Weights of a small transformer language model.
Size: 10 layers, width 192, MLP 960 tanh GELU, vocabulary 3618, 6M parameters.
Architecture: learned positions, tied embeddings.
Training: a variant of Muon for these matrices, 137M tokens, 8368 steps.
Each number is 128 + 24 x the weight over its row's rms, rounded and kept within 0 to 255. Layers, rows and columns count from 0. Numbers have three digits each. The size before them is the row's rms in percent of the matrix's.

# layer 3 attention key, 192x192, rms 0.0961, rows 68-191, columns 96-143
095:142100122109173073113130097100128143161144153137131145165157123121146085117122109114095128144143148155153133122116123162114161102128105149106095
106:141169121162139122123147114158131090103120152141095133110137149132121126179083104111083122146144109136144129128145079146155123129148105157115086
099:135148089150114152107086174097156147131141114106176143094174134170131128150108117120060105118116134133126129135134153121133096117119132175147132
099:114177099118147129100145132127107111127136133103131155154113143114119139120160122099138140116123183095130069159150094123095113111123148129105093
100:125121075139138120095081136159100101130147136122134155127162115150109165075141086156146145124109122073156146106105111135140132117117126171124106
116:122141159102116113113112105105139139127103093104091118138134169127136142139144121129138104094119104057152132120121108105123184147143096172134098
099:152108124112136105171096102107135132098113146143093122115097124157124111151132183143113096184080088129121112151137115102094080095119107149145108
122:114103128165179152179118148149126144069114112108133136155150079088159119106104142168146113137132124135145108137092113117115115112165132114121127
111:150081116125138115114135164108130141129126093116121182149093108130113121130129130109112129157129113105157149120145190156132133125190127134137129
109:127157137092159130127167125155128147137125082124136100151115120152169148100104142102116155125124116114106152137096086145126129147156130114148136
115:130117129125130163124105129137114164089153108094188124115145105127112076152138117146119145143118151173121139151096147090140142163117122153123128
098:136133135131095134106112136116108142129112181182143119156121136151167150148109106148122089144129083116097110162154125140110126113138121129133132
101:094136144193140134116169155125124168131145108112126139095166145108137139131123112096130109127113131092140105073119128105095143122122161136182135
106:084176141142157112111094151170084157105116139127130150109088096130154158109129100118138151155116125109121112128126095096156137148139126143134100
094:120117109104123121149121102130118115158145093125119133140105105123147132096179116141173128159144161100131123132149091091146107130127123101114150
101:124125122143139150109153125140120188134101139076142127099121117093123125123109123141095209137136109109169132154115099116124132122120119161165173
111:098090142086130120080146151136123133169149126138123164117095112094120096126126115154123151126084158158149120146132131111146132119119123099139102
108:126096171146088130137115127129122158090152118112174110148136126083110160166159112143133142127133146142154159159110155171084156139131116160136138
097:115120101123124119084157112083150160122132126137123157140107163131142092149132092100127111151117119141145116158140141110159168145153107151134163
097:102061130120157162106153127107130168122094156094161113138122132130142113161124105093131158087135138169161133097151118139107168135155145124101161
095:131073192117129132095132189134133095131134129125153128142149088108102157131126155112117150140112097116126124151104113150135166115166142143094109
095:107119121152123127132112093162146121130125131116118104092164107119114127135157089100148171127169075138178115128122150133172161161118147093159144
102:100145152165149155121143174149135170098162078121109119103072158112119171129116159154157177103131158137131143133161074101146166174085099111140097
099:132137135091128111136126115120145128146128136117092091125144152152113133083156170136135089128134088135077113115150138119054122127107097123116130
099:105114125144109140130080134107125136115187131135146176108112130137144130139171164106119105155129130114149138134093164148128107099106149138087082
114:137085131155129163136147109085126099133179105128187121131166120169168130107133142142133122153102119120120127119102160114133154105117127184141082
107:120099124129154113129134140155147154150110146107147119103113134120138147087107167133132131146106156096140084091154123125119150133115123151109063
101:154150077145142125136110144139113122144108134075090144167127114111125115139111139123125159123155184135116120116122142127142133137133148061129077
085:117130121117122138114114138158093126072150095103114129142095107127104168123114122151120139178113140162161113113153146104102137120129140132152129
089:158103159116140108125149143123121165099149131133121156148154107182123091144150154175165103059198165114157142085133132151100156125143101152148098
096:122123113101118146132131116140155091123105118117177132158128120168108072134128110173121107122168094162142143130099151125085065076154160105113127
087:118145160097115187136118156154112089187130123103116128146172125139173122137156141113113120143112109094105176121130160161116113122186080134126154
096:121101092130154136156165116163117145111138115122181104141129090141117120119126091117137097143140114139096127100176104119166184149170097134143129
094:171115147108120131092137148122156114122133133159084132110146069160141115120102142088135145133103095103138128129168123064140142096124180121111095
090:119105129128097146119121153122157124136157149164142154131167161154074094111159096097128141159148128183099124104101167118139125120082185110126145
091:155122160101109102124116127112103147161107120129105124122124131091154121165091158168109160156117096128155114152127127146082108136126133147085140
094:166115091180115108087089137154161094108178131092132135143170121098104135134135118115143131154158122126145111146118132115148134142140102130101144
091:082090118160121147118155112138120160129160112114082146114122141138122120149099150119140131086095158096090112123133135141157104159151093106145130
099:144080121126148117123099128153106134175150121115145137123154108137128122122152099141115103129157107175123081092079164182125128110159089131115129
094:124182134137107178122130137136156136115127146134100122127117134114163158132101160123157136108102145090103092122136120159145093115140093108162135
089:136153124145128115147120151152138121119126092117111168119179136146132162117098161114130121113127131132144123098124136131124098130140141158138103
094:128105140125148098135112108090130139144124125117115132160161185176127096118161133126178107130092125153128129137129108135132099149090115132189118
085:133125147104105159134131114107128097142158157135088116123173091108109130127120118139114161107133137118138108148106178125114119106098104162115138
092:127134140137145119145125120158181131094184110125154137138098093108138115068149140102107091149123137122112128100113088150127114125105134135134140
089:099158105107149151170149136092123092132158151116126171135108131128108118124064099150130125108124146112141148153129146140104118104108108131125170
110:130129087193152098120151152112117136131124107135138089150098133135159140135116075139142104121131148160125147078137135141186121124125118108139116
094:140060140111102135188135084168160114133112120120157129144139079176095127111149147140158105114117095132129141122132101154116103153163146125163145
086:128115139149118147155122079130090167122133135110089121142149077109089150095083129100113083127164122155194138111129134148173155139104112124163139
090:135121135133139083095195132123153117165103157109128132137135126122114163076104097107120181110134143125154150128089131074080146081107098159151126
083:145136132125166184136167131161130156117168176136122084148130123146150121144077119168126144162120148095130144073125130106131141134126136123132123
093:102092133103179151135140089108108132120131142122154060139127117132111134086091095127124137105113150159131113161096127127138112109117141137125193
098:145128108110132147132160156157111146139092116128121116096111119126103180119151136143189141056122116098138119126120123110063111098150189132088113
095:124155117128110112138138108126140139146117101100112154156108099128085156118143119135098088135130106136110118167161128145149103100154093168100167
082:165164142113135118165147116109142125126117129112134117111109090104128169088140116140159131114154087097077113160157121153101124130151121134142093
100:126120116144167092146137122127194143125127108132088136105117138100106096130153156116103179111114093083159121130119151132091125108152149122154106
082:147170143093115124080137090128148102117155141146153105092147133126122098131159132133057169114080106162112086115138097120121107130069130131098136
089:118089140139099101160100151111158152120146100116178140153131124119131125112128124142159106111124109175131127139117118112152119133148095087122145
098:137100127190119112118123130117153117143117135129118134138124143139135135084145142143125150124147086118117144160089139104141127121107136155113178
096:127171185128112139127105162158125132118089155117118100107156123100147158091118150132106131098119090148126105148163111092129144126151149126134158
087:136122111128149134136112138080122147110168136134094119166072127137121142143116049156142124098113150137120149118158163133121147161097121177129175
082:119108133123166095113137101136125082135145133164139124102160135144103096157218140115102124156161148125130125103088109142118122117130104125125123
089:144102121107132127117137139111134107128128127128121135139126081105109131158133154114099132082106109134137110158077119122082168123101143122135159
091:075139121157128140101135142094074182125120136162130101146139110118126135165079128107151151134130158114102099104150138122145132165075180111106102
080:132094113137102147126103135129127085045107136120122129107187146105122149137100110154121104129130169142122132132129163151130102150158138139160158
094:137116101143147134137133156119199132137117120087158130164111110128079151153148105120132103146142144174093092098113117100143100129097131106117194
087:119102157129147111128120129134117084143154136177143141127153110131089135140152112145128150137113110115140124085104170127140161153118145150118176
083:157102131108105161096078150134143108140180142128093091174131116113104121143131088115091163123137104165144139093126157135130144166100105159152111
093:143086155141116105131161080124095140135146132148121121118110113135147094141148102175156146163110131166158141153104137113141144107145103152116146
076:110086137158127102108098145131101129179149130134115124144134134098154113133143105081088116087176141123133121127126134131154115112079170164082132
081:136184163125122156133140137138146142122113151111127096053095150094110119155106159100129148122098130133125138157152112115106161128110103131156136
084:170135129182184128115136123161156154075158107139128129075113146138112146094168155090138197060143118135121128089132116114116136159115112118127160
088:136120112103151149151120169133141144123122123126103158155130167147149139106097138117125133099117122083127088121141097109123085111095115166113095
079:139109156129134101146151165104106121096118138158152123135162126139142103083141096106141130135118105119154159127093136134107112137152114143117154
085:130137100111153107136133095146130139067140088107105137144096140134110169144117151101120103113155136171179156139135110115108162105167149102151138
085:146165118106154162108119143102136099087121110136143163083154169130118139145183138150114132125142119094118146146165128130150145112119145106097130
079:122136107101143091144186164157138127137096166099157175118137123103127118102137086125120123098142118155152156144117121151102129127099141125133100
080:091127164172129163128156092098088161129151158164172135132107154124122125116073143126142114140118132128085128122123088129134150159088123144148149
092:126096151122127144112123071140122143168137115091142141131133107107119133139139128170141153136150117121126107164104138150068107112114200146149130
087:073187124111125184167112126148166133093104156128129115137145146144114121128119124101128115139164089188121162172118133089145152128156102082160130
089:117157122163147147129111078131136112139149143130119113136115209119120133138125148131110135136090183131134134123127136127126117093121085142121166
082:118141121112119116144133121164129132104160130148176166111169124127131147135129098067118114101170133172101154111089095087150180123127089146150156
090:118117107141141104127157119166104124155124130121132144126150138129105150120116157125150117091136055175140119104126159110052117124130104137124133
084:129128151093128103111117125132125081140107138143113135147134138064127106138135143127134153136098131100147132107081095136130116091163154100141150
080:118138093122186137137125110141106093120121105141169100110114129140152140108120112150087127072108123076104099163161115159128139134124122160163171
093:131161118115147108106126148158111116185118122103127128129120131104155126158164098123152102099128084099137131126145137140164154122154098103160128
099:133091099140128114129150167136112145099161108117078128144115124144148146160131101125120085145117169197139170098160082110157135155143127107138107
088:137104141136083106137120142148103140133163120115160124111092096141119147134141110156097115133171166176125122138126140103137117116111146129152155
085:129159109102116128130131163186181072111105119146130180108151152156149103100107114113135124119138095160136147100137126091132101137126133155118113
092:102141146159136126144190142171137145112143126149135140113093126125131133152113144123148144120116079114136111096113133130146124103138128088132118
088:141162077151124118129138127187099153151115105126083110168111104129160167130098069169127120121156107173099147147101132130140124169128089089155112
081:138134137152127123157153127094093100109158160123095074104116170137142122117161146119132174095152175104142149123111155076136085135131115134135126
087:145144168123127099108141106149091140128155178123099127127118139107137148129106109152132138136145151137101137118170124100144133099106157131093156
095:140106113159112166122135096145124145111201100099131114132106133125116118147089098126179120179137150109110125098138097164171105146119120104142121
100:155129102128062131157129139169112134184138104146158103120122148136152143140111094142087122172116110142105131121107116116145079113147107161146169
101:131156103129140107177101143133142139151178136165107085146117135138144100132108134135084113105080117119126153104136144126163094137142103159131123
094:085108138126113111125162141123118148149125157137096142136104090126135144159174122120119144137171148105114106133163077117118121103109115123137125
099:151145151118154155112105129114130126145144108128127112102139071105117108128144195144149150108130114110165097119114119112094075169140149123167115
092:125142128143105162092126132101171155106146077143107136121169133120142087168130098080136121134134115122132112183132153127166146158132067124177163
102:137160134119132153143136150144100157112118140154088058130137178076123124108109085118126143137092173180153163155158128114131160141117128088150112
105:168160134138109142091148116085127130129138100117139176103149122116200125092155149112146125105111141088098112163147146116121155094126158102162142
095:148092158112143115091146121107189134125121146150155122155135130120128141122113092146145098134149145136121159103126138114066135158100155137093127
100:161128147157139109135131128181119130098170114134109156086103125120149133147099131154109101084099138124131117127156085126109119126116100137153150
092:095115115144109109139132152113170173115104124119094140125125146115180129093141115111154106126106127164124169133147118130149140161087108165108139
098:161139135134128113121147096145186107119111160068089145157146109120098155121137138099113166117154108105153148174121145149100097073126127145098150
098:121182138151136157123151107138105136124115155132112117107129138130111137156135177098139148151110135086090148129109121168122115118093109127105128
102:087168160187115160131093144092143155116182137147125101125126097113142124123107156134124131116095127127148095135113123154135145106092167108084090
099:142169103138131128162107117140172094110096150109108116118143104089163167136164161153141140129101128126096096130142121128090146145131155134108108
098:098163182121155133093140104152178115121127120142152137124141174131145121118111059097105159135126160137094132124173124112112170135110126112121129
100:157159105109102135139144136101166119123064112167116130104105143112151141124062145139118143130150111109097137142134125101152124138180140098121122
101:095138139112126199109113139096142129138157144113116100118160106129118147165110157184123163113141135111106125100188145162144142106102137119128080
100:134128120137183133085120058123121164129118104130078143127146133112126152131156149107142157117146121053113142131115079156104136163150082121123130
093:110111097111087157135124114139182104159144152095149139095145128146134068110122125138119120126129104130167123148132102124106121092123116134110117
097:128133131105120146114099165127131150150136140141111160125122161107119112124117137100127126135093108146104100168080115105085143150144147151173114
096:175110090182134138133099140111130127137092134161169119161131127147126122112087084123133112101133160129142145110142111142139149165153101107129110
097:120152090145103111084165124132091110125144212082117137155100143114103125165130124102125156133130136071159123140139121125117098144133145113136141
102:090125100156126110138132120123127109107131118135149132125134113123148115181158106099168100140203159182093165092085148128137132160126124158137130
105:105135153171146113108153133141142079147135108116128144184129123133142134107137121124115125140129118146101125148102103149150129121103140118113162
101:115144136160149122128156141146114139116138148094127176116091132173180164180116137106131127105132131099116136122121102117192134101092127113113136
103:127112111111145167145109122132120124143136131145151115143118129116126129140123099169092102180103109143123136157111114130132108142151124127169150
096:127158127122189139064111103120106126110113091121108100114114154146171168145081110083116139158139121125123127129178090102134110148111106131135146
111:138128098137127134150109088124140135110153120137100128130123101157115101139152085111142144117155116156177109131123123154104132130120134085156177
092:134106143148125097134170109119113149112140128110132149132139106162140082118159141086124106151108180120132112085131125132122136160131068157165081
093:144151171141105101146150081133126122157111142076131142122143158169094154137123130107153105111122132107146138114141158169114106130137120148142150
101:119117140123107096167142105115111112098102094163167125101157151121114089142098134131139155097120144094139153138095136142098119154138134090128119